python train.py --head_dim=128 --activation="swiglu" --positions="rope" --rope_fraction=1.0 --attn_scale=0.0884 --init_std_o=0.0419 --optimizer="soap_variant" --lr=0.0162 --lr_head=0.0107 --schedule="wsd" --seq_len=512 --train_tokens=763500000 --dataset="wikipedia_en"
Each number is 500 + 25 x the weight over its row's rms, rounded and kept within 0 to 999. Layers, rows and columns count from 0. Numbers have three digits each. The size before them is the row's rms in percent of the matrix's.

# layer 11 MLP gate, 1024x384, rms 0.048, rows 401-468, columns 96-191
096:499528496459503464516482475465555497529485489474472496529486503525471516531499525495442483462502515475479496477475476532438531510557518478485520486468484487507482497475493487474466514533529530509519507527534518478529526507517482506486490518517470494497492501495499482508541493507521495502
105:452513509484502492502507482456509503525500512508555489521452515508544468478482490476473484475466521498532521516521508521489485476500507495549508480515515530550491510488472510518483459513455516483477478475482485490464484487503471536474489508487514596496482487457507500494487478468513507499
101:488543512488498496497502509537465506528514512475506500513505505491468504492475509500494489498518464489542527473509484500489502471485508460540534522522477509467448496497484459500513516529554482460557513525514477511520513508511533525531452508498515513506466514511485518516455505543447525451
094:505526496483511493484519487506482526489486456484495510492485484519531498510516495530500513486507487513527472495482503462531527466481487470476508485497529555513514518496522468478495502532451495485510519544500490507485556514474541439504524513485523530522481483501488488516498494483433465530
098:506509507512538509474496487492473508536518498469471434542504537491513499518490484488469506460531517481466502525520535454516514509505472506549511479521481495486514532448498436509479510498535507537522481489485463492488508521501520528539471483454514483503489493503403491512472461449476519496
103:491508509534473509507537497503502540467525483510490530501521461538493500488508504521464443521493535521516528571503501511473527521538465501491521516509519511462495473518492535501497513488516536518505486471496501518482492474480476550505482493486490483528516482498498528478452567459458487505
096:490516491488485513483515495486503533483501491468559460535520518480469514473502532504488522488527536509487488502539473498511510496519518519497535480485516475538516506482443484498510520511516464501476496510499435504508476459487497492511513507477495478480497486484486516462549447500519516488
096:468526530496488510514475463489485499504491512526490543509517493539507528485516552494477499506545521485481462470514478511505476511487488497565504428505513540484499490456505495494468503547476503475505539517514522489488476461489459483502536488497464527481511460502495523527490498522514475490
103:502496530520500477517517494505475525491499524516511508513489529514505473469450525472510541461482547492470512478460486489491500451518505545504494533515535499544478504499478496529529505492463501439508509513482527509522491521474510551459458497516524512459465513475485550501503524536484492504
098:528469488512497490503474533476516502504482479533479532491508522469491487475482452497497474550478475490464493487519503491472478516493525478489495491490503479536528477513500525509447553463511508489475522511490529495434452493478503517537499527466531478532491530512493476519535468509498507527
104:491534500500505520485519483492522537489482497488488529514464497482510522468504535447468504526507501487520484513461536504492482469529508502492526498511499473483486526475506497521515518480480504536477466443531528568499521496490503514513503530513466508530541451491507480546450499496472511516
097:534492521526537502504472507452520492488515453482545474488506503526548527502497518485491539544513514486525477512466503505546508468496495563477497490455516531513447489509524528447547461511535494541499471465495514541496509524491546481499505496469490479526532542474531509525508497526487517469
100:452520538534504510509493485529517541483492498515459487525509516507502526471494517495491477487550480532474507463495492506527499503492553495484495496512538499526505480528511483498506527498447495528485494534469481520506475507524555551489532470508484519519546519482455535508501483499534465526
106:531512486516508525493530493495495418510483507506489510490541503518507539469503543514514539521472466478489538519496493531442515471542485470554515517466520515488491506493468486545482474502494513559515471497554536443512519483486476488490499507495500500538506471478552466525432512456478490511
098:466517474482471503476484496560493472498499571492521494516478518477524498499508529496492516497489537542492508481494483516448519511538497548467442487499473487505438494484489526493543514485513509540515497522513507503500500498493523514529486480524520490472504521482521520471491506498482508481
098:484554515526528563519503452510534497475468504522529505528483486495511470488528532514528509504512506553463514502501491493494527480495505483501494515486471486504534511523491489549526521485463445485479506446503440463512486474473527486511473475483519511527454499529468516530499494495569494532
093:484488514517472540465529491538474468458514532504496488534498468480479526511479469486501525494503457492545495509473501513540452490498508518476507483498522516513501497500515479520485504536463459508508513507507530515478491512459484506470488482496488462474457530476489498463473510535532490521
096:497484527516481496462466443563512493499523487492513524521471494548460506481495508505473533491507503525477509527506497494513521515491527496463556487472477524498526478485507468564507528485484469532560456467520543482500515498514511554493498522473492469534502539509527521528480490545495492499
106:446580493486511466530451478524514507454514464490507495473510497537521497514494471514510489514481520515503483533477485508543477473470501501477485487537500491503506523489553492494484455524516500499497504503505533483535491527519515464500526474509483449470481485489455495481492466499511435547
094:510473541512536483528507512489516485480511531505532491502473500495545502497472511549526503447495534497521534498529516477541474510494523520450512500497494480477493517456503447504488493460516473512484527506494522522489560466516500515513498506484509464492505488479546530521510433502490510525
098:513453504471471509509505477476476491471530508537487520507466532512503519492503477500488551518518484483497487563522515505461509524502489498475491485538471490521456516478508504533514483467525521475502482531484493502522472488509491490527473523489489541484503459524488490485491483521492488513
095:463545494515494501458535515489500492513495507492481512500467493490549510470563517502498456487478517502488518506487497461518511504516451552484552508539496483500512498506494465538502484503488460449493478512506519519501467571501491452474509498498495521507506538488474519594479582453481510506
099:522494530527518436568517515481455463464524553488482476566483491484516513507471485503520522495491481472478500490454438537510454522476518497543553492521538479509541482488501508493539516515514518480500473524507465488506506478537518495477471525520525496504499536516484522475520529476520490460
095:450453508484526476527487534513509500507507526492481499503510520504504504494522527480507519505523486478502492511506506489530527491499584493480500504442532511462481527486507527543487531500514481497508496516485487478504518448499493527517486493503479524509510495452476491481517515521436499520
099:519496499520509525494495440460487518491487558508523494512517457467498518484469490474485462468474547497525508506533498495481487525541464512470513515486525537480457497539520524488461483533549536474511520465462526474545480514500509480512520452486436524512503481479470531506491475451490501541
096:481518565507480540524492468431505554518511494525478517527596466544510500519511479523475472463505464519540484527524485502519552482484486475485539497492496525474484493510486461489497485541482470518477526524471481456494476432483467550490506492464468489536472465514481532554488496518523483485
089:523510485527497446492494474533480464511517561509513498548509519521489508478511522495436482501481525566484519508562518524527488528500506504485521498475517527518512521491542480540482545473513459458504519493519497473494518443467504499526457526485511478472494489521487503490517476517489486568
099:516525510473498446449487451523488532471496477491505465478519498489505515509507513457481547441492475521490495498468475485484486492457455486504541482477534504503513463484474492513536540521514492466461482485515505466498512497487511512523492531482505458504463467457542530532474475473517553467
099:531515518560501466490508492490506500590513505533503488524495511509485497503534503484491546506489525467497496483460517482486454526523530483483489476482518443545468491474517487497549488492489505518483482517513541482522472515501524533470512520479523493546521492514531517523479527501469538495
100:495529519537517498465483498479479490507488481507525486534469470521476525491500511500516500494469518462541555474534505474475499514500529500512529444493479446489453507534520502480517474532514509548517503548504487464491533466499525519505468531511499543492490498541526467505505459494518504464
096:509508523521515532511490529544464501503553513510481565461498469503515514490489521517508467464508549491474472500451473503499485494493485497528522518518507525465524511453475478529520511543501540504485509494519484478481485520481514516518529508478557517501474493488486468440514518455472479510
094:509459509472532498539513532552492484495488527502477488548496545486505488520479518482474463498492525459466488485467460511489483478533496492488524507509515539504472553489477507544528515493468494521492517526446465478546576465484464486509495540555492468487489491472507515517497477497414513521
094:515507467525551518507500505511514499485499534531451440515492504496483472532523522509511523501467473483512487518480510527460486530515524509518504530479482506514505522491530544523525512489521495497507452521492514515519558482492492471505521520522467494469499477504513502537564502465522499545
104:498452537523470516503470478493517490529502522499501498538484499527481483475519467537510530493508478496536497495522470494528496502500475504518496476491540517487503556503509525473466466446521517475493488499529455516508519554532464510490506502546487534488540524463513478514518489499532497457
096:509528484461496518512506471501517505492546522512466496495472487469508493527484553524457461462493475495471498508516479506519512474534522470535481456531500493481486488467535521508480533501477540476469497460494519524534529451520479503505495478464530489489496509464478507533531511437485537479
094:519476488475497469491495511509462535451511529492515513504516455514518551524565483475507462493490440488531512460476489486503505509512491492474506442528513502499457481478463564505462534462454459503515539478493465542484486519529534462498490532525487526545456459509511504522474538512476468503
099:492523508523545518511495504552508506522491536506484472501484476488528508536493500503471458541470490488492526519500470466491492519515488494479521539469465530484443487503497515511529531500485514502523483458474538488515529462522525519515509493482504483474495499496543494504513466483539506481
108:487485475529493494485484516524495482496491449498495484486520487540527506486524488523508530488478460487486505480512550489483439486490528468586517465458454502463511480480491485493491539475521497525542469516505490491498493489517485478501491513489521450502519478481525486527516531478476503501
098:489525503478496497530541507472482535521484480508500483501534532458520470472497475485468494435482529531535482489494522526525456463495487446486489502516500492507519494486455504487513478497472480490531492455503483505533509547512532514538492531469480484521490503488536461488511508491489470517
101:505463490475525465491485519502462534491492523496529549537555457486510430514539517531475468474467529461475515544477498478527483507508475437530547537512465443454510466502496484505549487508466512535513543503534505481514511511483476513479480480526477465533519504532470497480526485465514476524
095:468455475484496499527504504555481544530475496509507502509510503521476529447492492452478478468536484442506514506539487507502480480526441494434480504501512522494497509482502536505534496465472486475479475468511443493500503523517504526537479483504480475485480466456492555455473514452494492490
105:517481535495519484505487408484502494527516537524559530517510487520483525459517545494546501497499497459490522530500495517508484534513497500493503467480457484492501501488489528506454534522459476530506563493484524507515452518505523536513517506491511476483508518532531494442494464509533491564
104:523517457520527483482470548473489521498563494495480531484501499448537505497560536455504479490494482485554510521506546509519468520526490478480473502527509495478520486512525485497475468460475522459495499486527507490443488539485507527503463499520460518467479469523526540494537541493507494486
100:522470481478513440511519499513503497489506502536481485444482456509492507551504488502452465488501528469471533477543514503440481522532527493493487512478485512475496497517514491531483509464482502476507482514507507521493537516526507541485491463485524526497473530464544529469461482520521482492
101:506464446538525505448484517444496552491483511426486472535496499498516516489495522477486505452463519497492491490533483507544492562497520457489478508495485460524490457519487453492531523481504508466476532515485480511479476518478487506538510512492482499494488502487464498528498474517486491462
095:447533472499450450506503525514524536475527485509499500547495468532475486483502488511471489466495504502491457541446494522493521504488467512508491509506510509504528540465507503490482458480526566452527460468539495503511499541505532504495524473518498460483484495508502487487491501478507501458
103:495516529510521499534493474479483500456495499517542536533490454439506500513499540515488509478527496521481511481450487484490524545489492505480478457505483498500481540497529510478467520474528515531500467562572502493499520456486505533501486511501469523487480525472480522477538474530511493475
102:505539514526557491510541515522485481452472565514543486479510489467447529468561474524519516508467488481534493487492471505486495510537476529521519442525460473509524484443499511475479491471503490497482508493517504487467487459481512489481536480524489506464462476508476501480516476497535474479
102:472488497485510520527484469466501489507504431528509468518509486530497534521479471537531532509499517525509522476511487490488476542465475501482493496460499500484472447473556525491535491514515539510496450508558494497526460486528534532513530449535533476510515476533523494531521477496484536466
104:497504478452506487501502492494512514482502507458504499507511484495462520482548511556496431434514535493488511523500520442497481512492513506516508483521495505479503494515506488500512505498438494542522487529509484479508499494458491518498540475493491497516476491504478499466519498476486492525
102:517527479534520452529497476514451497479496551559520504502519458510470503509498535484532539494499479473493472490530505474487533489520478493505519468485508494485482522481539515475507509506550491465458518486470515503496520487501514489548477512525483501502485495518471512531478494523477516504
101:487526494509474508509482537503486510469489494536490447475510517508547530488467518534484479482503509522494535484482489494460547419514482463544464514506479484487520510476513554512476523536505522506479489473508490493520462514505508548493502535478527532452500507496522516492503512496544516491
095:535528519522477506519514472480516509522499520485524493525513529483496495462432508493454516473508506538499485509511438519513461511469471505477461507532457487473513490473443488538498495470527489485460463525525456485500464483484491540456475500498485513529488505486439462514487502480506454464
098:452463507492517482478529504526511512506479444502501552495525469501500488464480493511495521494480537539492522572510531533486496496472533433508509487495516501523490501507531485494516493500489532518512481536490497514485525472485505500515500444492493480481467452459526561536449473466520458499
096:494473487528501490466514493444487497508469501485515547509525486500491514482483545491454485469529528498514483497550509508521541529490514505468504546469526488519508522509480461525500465504506461481515498511507501516491465501522498505502487488482468463510477544471525489488502490494514496488
102:531500478468501483521513507527483451463538538482497556520534438475499485512497479496484526512469530486505481497528496470460520470476538504551522494510551522482523474492504540551465503496526517500542511522525493475509500520501493508506468437508531470514494530452474509492539466491481570514
096:489488510498491522508487469484528472493471540470500516498467481484448554533514486491497485487499493536488504463519490476510512482458494485516482506526486549521525492518486491514503528515488491493534508547506439489515484469493468526508492530475518528481483553499520534439463534441515489480
101:524487498480508534512485437501518506460535479492504481451492512509451542492488537536497500489514527477527508515527479490477518507519493497468467525489511511505520479505516476537512485516509501495498491461461531548473517520539494505513484503498507497494475507492486496522498527499527475550
100:491522470430487467545464489475482485469482521453502515513526505540519502478465472503500525500518494518496505492536451521507495498503452495511486481515522477518494521472510474476535492542554467483485469495508455481493457501498473511493488470463543520473490510470537481490460531450486510531
097:520514475509545491515503495466492536503513559503511478506510510520474494504551479492496486473529449483522550487471516504495494486468509500492489507508460507501520519485510485493488520467505497520454526481514552515512495525516486488437520518501507535459499571476486484454463525529459485510
100:483537541536497507510515487506492490510442517507477520495454510506509525482513489483487497486501499560483511504512515530480522474487500466489527454501485534484494493475475529501481511493514472508578481479478507469506455496539518534488488500482501495553500464547504453524479494507543513530
107:513505468508539501439492478555469555496533523491473507488502503536481530480474511510509546492512500496462497470491524529491523462493499467503509521495456503499492506548518481485540439485519500485524509506506525499474538488505508506478528534552504486480486495470450489516475502463493509484
100:499447464507482478497488501470539520463495469515457498525528562475515498534511491482495491491492468511499506521472510487442553494455506507513551488494475530496524493459504483466523452486521567492497489485526517475485462520522507463509539501500500546526504545481520504497497475538525505513
095:538474494490509475484501468509516509486501485488460495527524529479519513536504479513502499526507492475538493550502493523498503451523485501503493506505541504432490565474535511535488508472490497487516465507457487502494520494463539553509471521472514509452483470517490474530461512540505498463
096:467487526516475512529520491421535561514477460483479478540514512477551476480509502496480538488500496491502483518467467501543518524561469454520488495468498506501507503479556506476499521512510468483512486522540535476495466498542510473486501505535487531448473524514507492538518491537509465511
102:515508461492499499515502479508472536496505522502495521528508416478525504476495485463476502493434495488466507446512494441513458498497502493464525519492470488492533545493469493520518473501468479552481468491497494497519523499465482484493479545485530469538498493526522491501487496481496512503
101:551470500495485471510531543495533503507423524494483504479502504482513492519499532533438508524526498475514481510517494503500480455462490535464510457500504551554517524482488512531486498495511463538482483489504547512484542484483494541476495492537488469518492489471513522511508490479464496504
098:473510543506524505468506463480494504513536475498518566477471517522496504475483501522492474485468521494453456476480482486516512516515483501512471490481490488466584522497491530503483476489529502491492491505519476496497525480462514510504503496521506483494505502483494521534518512436509517473